{"num_hidden_layers": 14, "hidden_size": 64, "num_attention_heads": 2, "num_key_value_heads": 2, "head_dim": 32, "intermediate_size": 256, "vocab_size": 2048, "hidden_act": "tanh_gelu", "norm": "layernorm", "norm_place": "pre", "norm_eps": 1e-06, "positions": "learned", "qk_norm": false, "attn_scale": 0.177, "bias": "all", "tie_word_embeddings": true, "parallel_block": false, "init": "trunc", "init_std_qkv": 0.0625, "init_std_o": 0.0118, "init_std_up": 0.0625, "init_std_down": 0.0118, "optimizer": "soap_variant", "learning_rate": 0.00784, "lr_mult_up": 0.759, "beta1": 0.95, "beta2": 0.95, "lr_head": 0.0114, "max_grad_norm": 1.0, "warmup_steps": 200, "schedule": "wsd", "decay_fraction": 0.415, "decay_shape": "linear", "final_lr_fraction": 0.0, "batch_tokens": [32768, 65536, 98304], "max_seq_len": 256, "doc_mask": true, "train_tokens": 128500000, "max_steps": 2161, "dataset": "wikipedia_en"}
Each number is 500 + 25 x the weight over its row's rms, rounded and kept within 0 to 999. Layers, rows and columns count from 0. Numbers have three digits each. The size before them is the row's rms in percent of the matrix's.

# down: layer 3 MLP down (transposed), 256x64, rms 0.172, rows 246-255, columns 0-63
# up: layer 3 MLP up, 256x64, rms 0.198, rows 247-255, columns 0-63
down246 087:541489504456521501510525462473544508492515486503492497532534520517462513514503506535471502495519501468497524528491450519491510512488518538486495532442509513539510490518486463472424481489501509
up247 115:565531489507479493490498473486478511524508489539527526508506504487533482475420500549465524473503499511502449485508502524488504524524471489483532476493501527484516458487523527505527488493474460
down247 112:492484443487474515526482531497500498466495529510476525501508506505468528490543467508537503509538505552514469473503548519490475510518520489548476469507477503473478525496496463486489537502455542
up248 090:518502515476453497504508474465509478457498516493479484489519522493445559480555496524506494443502499552486465484484500518516490489485479496467487497499489496525486529464510505513546520511555496
down248 088:485424458513477510498456534494508520506483462513476518497530494504532504477545454504543477497516539494522499538495522497510502522500520496486539452505496511491486510460504516508488521477456533
up249 096:492486484531499505469523524476458478485550440523513482516518496524459544492493489513523504506542499471515471513517506456560504453479499498494492504476476461490497501479510523468459529487496483
down249 099:532531526494478475475507501549474507516453497500518523504524498485478448514513515493487526480494479505502484507514511490508501475509498476502439531500476467503554485585528543505498511500509531
up250 096:497504510471488495520538478488523502440539470516528503439495447510515516503527463512501504515459502526494486556493503532487491469482510482498499499496509493528524492464498511488483485504459428
down250 100:520487488499532511478465521572500513499462519515505495490505528528467484494493564479527530480532491519484542520509469490518506490502496458487513519484552551453497519520522514528498477494493492
up251 107:519524528482486500478506485485507550472533519506477497505510492464530547542481497451483509543490502478502453479492514494513485490510491538480463499494446519564489466498485515474506511494550520
down251 113:471515491489499491527503534526489454523483493520523504517495520527484471495553456513494489497477489516486547573506477503520492490519507470486507534492550493452534518495488473471492509518494442
up252 085:498536534522488504473469490483523522512497484485454522508502497459525547484519501496464511515483470508480534489515452523505486468448468525521507486499486450495519561530480498535466518523503489
down252 094:532516461483467527545500497484555515497486505477532514528512508464522482520505473499482460493475488501498475485497540538492503535527459506500451505494490456488542463478543474502476493516487531
up253 120:519497513538455541454457491481490506491529510507517521490443529500529524507515496508426474494530514485521486487521479456511507499507516518490557520512514481464495544471516483506520517505494482
down253 115:561518513486553510497535532504513518501469496473506477488530503500497529502488462432495505501500514484494524544478505488517496481484472487480500546509486529491473499525509498499501442480437533
up254 057:479539480481536526522461542483508530514456493484532509531514524519495542490531517526475536512483546471457497505516516495502519498528516518502512509446492516522492461522519496561493484502528509
down254 083:501461507490551524529474448492478489503511508512525526500516512496522493506503505502465445493520437495529511511525539512498506509485475454509474541564542503497531491528506526481489507470489500
up255 103:507480442497465498465482512507433468513499447534488483507509529486523540513490485522516483494507501476510464506536528500546480506502489531483523514527520496500461529461540457496507505495484478
down255 085:489486483495499479465518453462484469485479457526529523506492493464509458455479486487513524479468478528511468544505485498522506449521489504461483501503470500506539499527495515526459491537467536